{
  "num_hidden_layers": 14,
  "num_attention_heads": 8,
  "vocab_size": 2048,
  "hidden_act": "squared_relu",
  "norm": "rmsnorm",
  "rope_fraction": 0.5,
  "qk_norm": true,
  "attn_scale": 0.279,
  "bias": "none",
  "init": "normal",
  "lr_mult_qkv": 0.5,
  "beta1": 0.95,
  "decay_fraction": 0.804,
  "decay_shape": "linear",
  "dataset": "wikipedia_en"
}
Each number is 500 + 40 x the weight over its row's rms, rounded and kept within 0 to 999. Layers, rows and columns count from 0. Numbers have three digits each. The size before them is the row's rms in percent of the matrix's.

# up: layer 11 MLP up, 1024x256, rms 0.0766, rows 837-849, columns 0-255
# down: layer 11 MLP down (transposed), 1024x256, rms 0.0851, rows 837-848, columns 0-255
up837 102:517534498504460536469503466455522571439464438507521530472471476517431504435519534531514416501502474559447529493431511439491525504517491524536455475499477539463463519503478536461487553462503554503556551484472487518496461549424432469540472505482504474511523468458547467547490454506476568465422518412559527542477467542463420525478559464509477548575497429464507542472439517480516485555513531500528446466553541466479402523556462563549502508529520521429539459537540467475527505500491472516517425472497473460434451499601477483510505575536457492523384485483576397538517492443530506508543631548458503533490571526540468504529482479435522542502503565489509541440536508522507497515541491503537490456569473521493457532543481479520485523490481558492555550499430522522558546573509534
down837 100:493528444491524472519524467519515535492433451494477464524524452462537568395479442524456457548500447499512436453451566502479533528512455488475455518505546486431479510444535531430510452513465413494510417478456507477470593502528460500477527486555516491475484528458545509519532470539529515431553483495494433514495521519432486503505514517475505487474514479418486533545489476555569588565535485448513543540533498565610548409506488506506475559458589552454510550484472510519518504594490499520542476523493496467511545540463490467523461532448477499463526513543453436526446552532488512510557528474476580465514535495489545540523505532433516510482480414461481570491472504557522518490578609441535531498516529531552550517511535446472473449551490577477522504461514459449478598493448547
up838 092:496551527488457486475488445491461492557463470458530479469445472525534542459485457607454557489503538476500534527447501552437450473391536455496553486560573505427475467482463443507482457483508454512487490478567428612473504537486542514479600536472508498528546488500475503472503489514548489470564478499491536552479512517536574556529512530493542467454502525549435514517531497466512480523554480495545604493578514534501479482540557523590499466437549502514502541485544488493526526528495470529540495484469445470505500526473471528423482518502527514550557493526432603513497497547471526420470535465463556519433488486408531435434557499573515503529502475513551484448473537524483509529493506551536539533406450477475477534467427492609496434445524495482507514455482534536491411514513498
down838 094:464522481504648496472474470460519535496480578558445469459571581474595437482474456467531502551476499528556566461503541546527464542483531474463518512479497540462489562501448567542478526529518497516559510518479511501542503531463514496486441482524467480536536464543587486443457419455510490450432534456488512512490476526542528538483442496439491506509479501507598545475526489513471428542542519499505499522571443507477566470460519523511531465530486492496549538518493451487485474510523420521452489497521503481525482524511491561549510553492482552506519535485607511513491473478501488508472399447589462494454428562515479396489519540529506467506592532446507487517510490504491409485511518498533418548552554486528581496503541531463523536575506509509532470447541479564487494451603547
up839 093:470502508555472482464506440555458508547506464486546445502437568509474510470475438488510465478487485481551512427506518502431571494535500464497605454478508455602515509524483538501557462528473552511449538466490568491481483467410452525561492542543545515458518486480447452441471541532537410539464574458468608438470504485507501540426467536556505465457440547533473494495515528507520485541496523506500494483502545475526509512558542599457570455400501538523553528547404563504525499523510462533495477441474489491441504459502501555549433486499477564528500516550562511480485562492485452447530477470503487464559464414574470556538493515485431513541500556499437506534487503496492515492557455528430611538530538511476472575494510487553496450523492499529486476476460458515524486554506526
down839 095:550484514507494494580442559461496508480482483530574559505440505484427543523547420466498431452442511430539448521484551513475535506458476524519501487566475448463514476433536515459470505480513474457530535478489493447557501502449561542568555566507484539437493485532481486437511524537451489497500420485521485488479502509456533467482509471585463503446446487521538464464505469545547481534509462490502518486496466434545504505604536466496536494525519582491531528553527567571434461496411496535533467530553563473503541505517527574567550521504489548524539501512499469545498559501426589524532459486463568427450463432512479518471517421517485528446500554437542536413499487524481555454471570494520490479473538551525450469489466418578533447567522536538529467510537525480485426496544504
up840 096:493564497462467465509470562608551481501448423452528464533477522502535528452577509505517513536527479487520500514530506504472432490546521561507560459451431527569526528487509531490499523571520468444523420561516492489463515530507498573496490539526546433488478446440460487488437464550494590573558501497466482514417488473572503517484510531496505517554432496514525533452427498468505448519529443535506457490540486436520482557537518532403480574481528547487509543511481474473549480533481491507572523495497505489441482525512549469468481477559547489521429509510487510491496509484590476504471557459481494545455502547561579500563596494489357504554552538437540565536463450503444487458583575491514483479506539467506511442409513507469416523500500465471497479460479483513483512512483478
down840 095:515552474507470569556478498462459509525449436559434546512474477590454546517437435528546480502455458475498442529475484501467447467495469534484573508466472454481561452466528576465468470486485508498544507434516471483590430501466505563443508486489452496512588534546522400475554528508434506540557502554497514538519506479531463501465419505472470435502453484542448439517520554536511459560518531525575523473445542444484528566503428459504431501536496500520492508525480510500490536536516539526419565440502507535535551491489540458464502584498550602473591523490484444506452474502529497460525572505451473576568471528433517411468487476563475533535510517428456536551445503557515471551529519450510485526505484519535503454534522496509515480501540471515582547451487511501513503470535539
up841 096:511558548418520488493496503574601510464519527504528499513419585483593466548523538528493482476506482493470563588478532520501501465490468463565429535517510502605503502500436503472505440502466425472548511487504565522480495484532471477518564578548505478468425417508417580467518534511480449510479515497475460547440545459449476434499527453443504515469533481460477595470443478515488467461524479509478427546499537579438583449553431491532438458519526479533449479488540463532497552440569491519519515566535512509501535525545461509534488547502488538532427506505546483532481489523465463487492450433479542479427534439549489500573500467460513529504496483465439465458496549513528551527510540508474517525491433543512501594491553540497553511455481556553506547523484515559481512515456480
down841 101:577533561550507539557564534491448540604501472474472543481528431520517520495495489467457489502466424495486482525545499539459481488533499517591516536433538545545516524601534471498512523519530490539456548474510524547497490535512472537519475447496523548516490500516496486505469474492519531508531515484490435508548448585362384506550467508504472487517438526492529529440581389523519516480545477456488459538495416484477567539536542484575509487430496502551520418505523546500517501475437519408525576475502545506418501550519489496437403467460566597534509530433498541494490506482543432474506476570439512533466557450499465491491471519502491522442472507549519496495563492521528468469535491506499462541544584521535465529462477514510464511495497508488430485451480520504509432499466533
up842 102:514455485429473450480517486516495430553553506487530533540474497550547483528565512482480496477561511481491468450518524528467417555464630430524497601555489473484532475586526501471462546496490524512480450522473512487494530576527420506482507456515497562446491401506521510419556517457526546465446526533479481416472559562570513529453485583557472491563565563532507489462530532472504484518525512482576466501587601489430431478555512411445508453454520573547512508455478537539494522500492508554510499505459485496542442471531578550464460522520461446473495472531516497506590517440547523483391448459505517519468555521499476487517489500474501505533500462501540457520548466528427509465474506501471514511559505464478564474532521456483482489467471546480515501420463490522492491519483517
down842 097:548571470485540520475464484514538558510545469487483438552594534480527466484539457532515493433503452477470508420508526448493495590512568524507539447494420468490490525443517469477435565549460561508475494434526407489545493451475497566490456505443512473461485500582430456578493548454473430537514584611495523526459499497507544479520504497447513553505601508475509519516471535517509551523526462467488465467526539512539500486502536532511571475546481490518499423559493531518481485555523519563463461534501630550497482524524470533505538538492444505514506490551495436420479482527505493454474586462560486417536475499485474484484529549463557486445413504496477499502508455454555495502494512553556451476487525495525507510462604524548507476448552539498506493458499539496530506504448417
up843 102:537491544497538475511522530563461478568544459463505528473554478525495516507445442525461540527451522487507524488595539512475499495545464469470450471457493511452390513466453485452466445452514460557474521496531509526444447556523458472533465514502529487528440474513511548507486516476540427548502523473552519526506505508446473468515485511564496449442513478518520504457499456499475398463458422519461502551429480630478513483524550525538559494517497525522472461464541521483466523415449490497474525548556493519518490517550423494490516505494534572564512515492503504483526546445513560531512499548475431541513524577411475458453484532499501480533508533557506475517529463518479374490523478523539538427480530557528482481483521478423620463520555462583597473438497455548517501527507609
down843 100:448518529454549529567449501483488501487533500497491465573497473509525466538472457489508533468561558467545470449479567525540573579489514547476566479478477531523463438516513533493448484533535455428405514479460488524478511505514514424549543515488460454475521523503492514452524466481550487550415550567507553527499489465529467503531467509474580468403466477510527525482484449509486525519522514460471540493560440528510508476538561498467444540518554461383493551478545506453453501500480518500455567533433514522476504468487445471494558518515436555393480502584436495500498528536463484436558543470389532503534531376445477550526458528588488514452463559541524511523523422524539486517493524594489507443508539557553563509558465523487490514484525476438491537480517469500501497492489469
up844 102:506461516527486562421578489472477504537562505560483469512486522475479494513556544489528543480582570492451516525495461504465541486520530507462487422533507590592490481567546527496518509525486509519494475495522504520498525515461522428520467478449500576461553513499498514481571487521409505445471517528434548573421510479460487507443547580452560463503414486505496508592467432445480529538527512489508498606527496525438534541558481575456493543503529512457466523501521481433496428481494456498493481457558461510489482494466528519467501460495463521462531463490586494507518467510526449513522435492452492563525537523502504503482469502480530585545556461489578518489450514591441615544570456515489547471572486456521479457511519471540471481611500498455501540475490532454549442528552488
down844 105:492490497517530541453547430494478589519532484557502435556476457451542502442494486488482549519524519573491439489486479506467531579611491554453505567542406544535524556519566512432503535532498516438450533465483487431469543590532442555522505444449502532512510527482483479486454553514452447473476516495465434530432513527532494506465457450520512535512529516523545456633487475495564468540450464472443471554490552470532469498531476530512441507504460564494523549558516539507460504555483506518490509519485452505469477503481439519520499441520495516465500471494465520467532468463569481519431449424450517471512496516551510454466463511473476513454429465457485511510486528526455465491511426550556535479552517438455501471481432540464368502514467510480437436512532436403478457505479475
up845 092:523489506519543462490427527528510484489506435529546541438541470536523418495541503544482476523441535478454486470534516532445558487511528483544538517494487495558453507506538557465542513559433572576544527572551447554438398451510459517428479497488472484499464503546479530542451511589486491539434558504461475453513464482487452499482538611461456530501407502491483515443472544516444551480477494527523510472487548499597398498532486520537509526483517468578496527517461584496507552494478518569541496487518524528511585458558535552563540480516544504463528469530466479509509552496509519545571498520502527509463516512490561497485496554523424522550460542463436506453469476482492524596558514432531548477510520391498498544523538447546550475469501540519530485468492503495594447536548517
down845 097:537501499520403532523510532492494418483509463457530480361522506555491438519525449498533560580453507457492504483534487483488505500496445480507492513505507471515503473457506568446535522535480482582488559525496513506470570533516483509482566483542512449537538506496525481552491528464431508603475503494538526528461543406463572522536515624501548546536457560434510473483453413502497531435472542553487535496452525527506450469567514403477469591506486543531450534514503469530551502463603476482547551520476529460522477462472448497556509493515540451465569451501517488563510461493523534556523531540479471503492558438518471483492514510472547537534604518501440536554448514542548433518516493540481504511441493449490540494472555481524552492489534472515519522497553512525552554475573571
up846 113:590505420566521472441456455441493548476499572467447489474590541501532543551462494521484482439571484492490462498489462452547414496435528468458470462548515519499517540514502505494488473546480474522497513545504539554530517504523479530600466531420498497541551550496580536465453475485508541422444542505476527595470532517494533557524515464506513491488554537420476454467548487488524481502457534508542526491503541412492456454535455517497570530439534420534456428487518467518469540534504537558482540509561515500470465526536542497432525462540486533469464462473483482467490563467377498436542519493480480512517519555550480442549469435543489534547506510528525475487548529477490601461481517452503436496518490557490431499489508425485497480480453435579521517494513502401553527528494453
down846 109:450502499434497490481527581504540512522474519470513478485455515502522487503506523506479448455481503572499486412504454501503499446530483453491455455469480498483534481477548508453431499554482523501499474498488543527469546534499454443483491493516480445540480495475542444513537482554432530559479459538401573480511524538535486477446508557479539514465602487507482487493493486492463511408483516530526399471494433511582519469541455511467456477482464498409411509477504479491471481517482505522540445472509504524404560497487485529493512500496515524476501508492409417482500567523461537498526537501477421421429551499481488479464452548493569444469454522407540589591560453471509444560483532509575496470453534509491474568509518529429504439558497459502629497555458487482532424560500482
up847 098:530453557468511504509454483502481426596498471518522506470548488504468484504465465524517519448530484482546529540474480512451525525485505564544553462521525492409549441517505547448424496432561537487478440483471483528548476453576532488514517501469475484448501459522552511529524530498534521525408492499516512401506523460510458512561436529490424523477545470441457562479476565572397512544416519559464443492476452526536508472521443519459518495442510447537491485514496469500468526432414461466423445494541511567488442543452468545518497485491515553506496530550496484436483472493530543572512493446491562468553554465452516475497498476504437502476450413473550548494517421546529444471544497465446525427516535520495495381476444497499545486508509446503435415518489522517428504472487493
down847 103:492516566484503613509519529569465530531515466503535498491530498480494460504530528479451474606498425499474490511513464532451524484486548500514501494486460486496467502578529498470450530582462555414490518552519522473487499560524557523441493486507475576481449525536442562500458486482509633450537501440504524468525501467521512517561483507536432495515472494505521526488473435527559550501477551458518512476502441537500511515427486494435420523516528514505475492523599460585509507520476568484478468525495514556545547516493506504488517477503502440505548506476540550450484602581484531512490493551550461424483609463442426504537454554509446486451551480478467525556544529530464505533479529512524541519504498522492455632511485497492547498537511390498515506407535443454549493509524437
up848 100:564545503410495407494493523498484516428506530550531494481523430462449508531517512461489504454435457459507592466531537459503406481450533518542471539487473513520525442560461541541498474451489549505429471464515415509552543519495486584505468464551430533485502503519534482548523571458510439467483545527503560455463476500481567544515521490516484480495490485466504495524499498484495483506547538551479458501472512462474498560445531472543511464438493527444448420445532498516481495524511481509486526483498436453429601520467619516555410456515511513548537469461457531506557538531466475479536458454483516505633475540519511601488506537500458526490541478547476445493477496534556511503436533481457546494541525523476454493484462467383516506575462453546542502483497513549551430473456505
down848 100:450484528583467507497485524562529534480535548491497459566499455471501527545476484537560576551449552492560494456477451456531450520509492529514517501499460470503473533547466467475566540530499518552512536488516549482540427560494508464502522436519567488490457518549578496460479460603492510498522543487467523512519532494554509554508552501484435456513513537428489493485488501531488461535569490531460483561489477443443525521411524427602502539425463487532444501522440515523504600571470504434489541499511557479514524555482527455527418520503546452486554501499617408459487534480477417513485523488496473542514570490526496496563555524500465532527512572548489484506507453515565505512532524514448531544512530552492477451449487551557498500455551566455529563463541548472491569458407515
up849 100:405478509466481490475451520480564539549497471492442505493545459519482406518472458509542500505447533456563466553464479514544510548488508536498516460485512461520552462518477467508525553454517553535486479551540496469565525470505501597488473589536540419438527515561486542406520589579489501442519476545588480490541502549549534523499446474464562503506503531473446515492492485420535497553552506542511511464541529513532542572523393592459486540547505500496486440527517502522536530495508510456483428589534457521481426437520530504530495499497454518458559459542572511446568526556454555459536509459522570546474506464582505478566549519448498502539486558475494569465527467477495510467491454454495556586537532493472525464532456547507503489463483496446517512534510517508503549423528477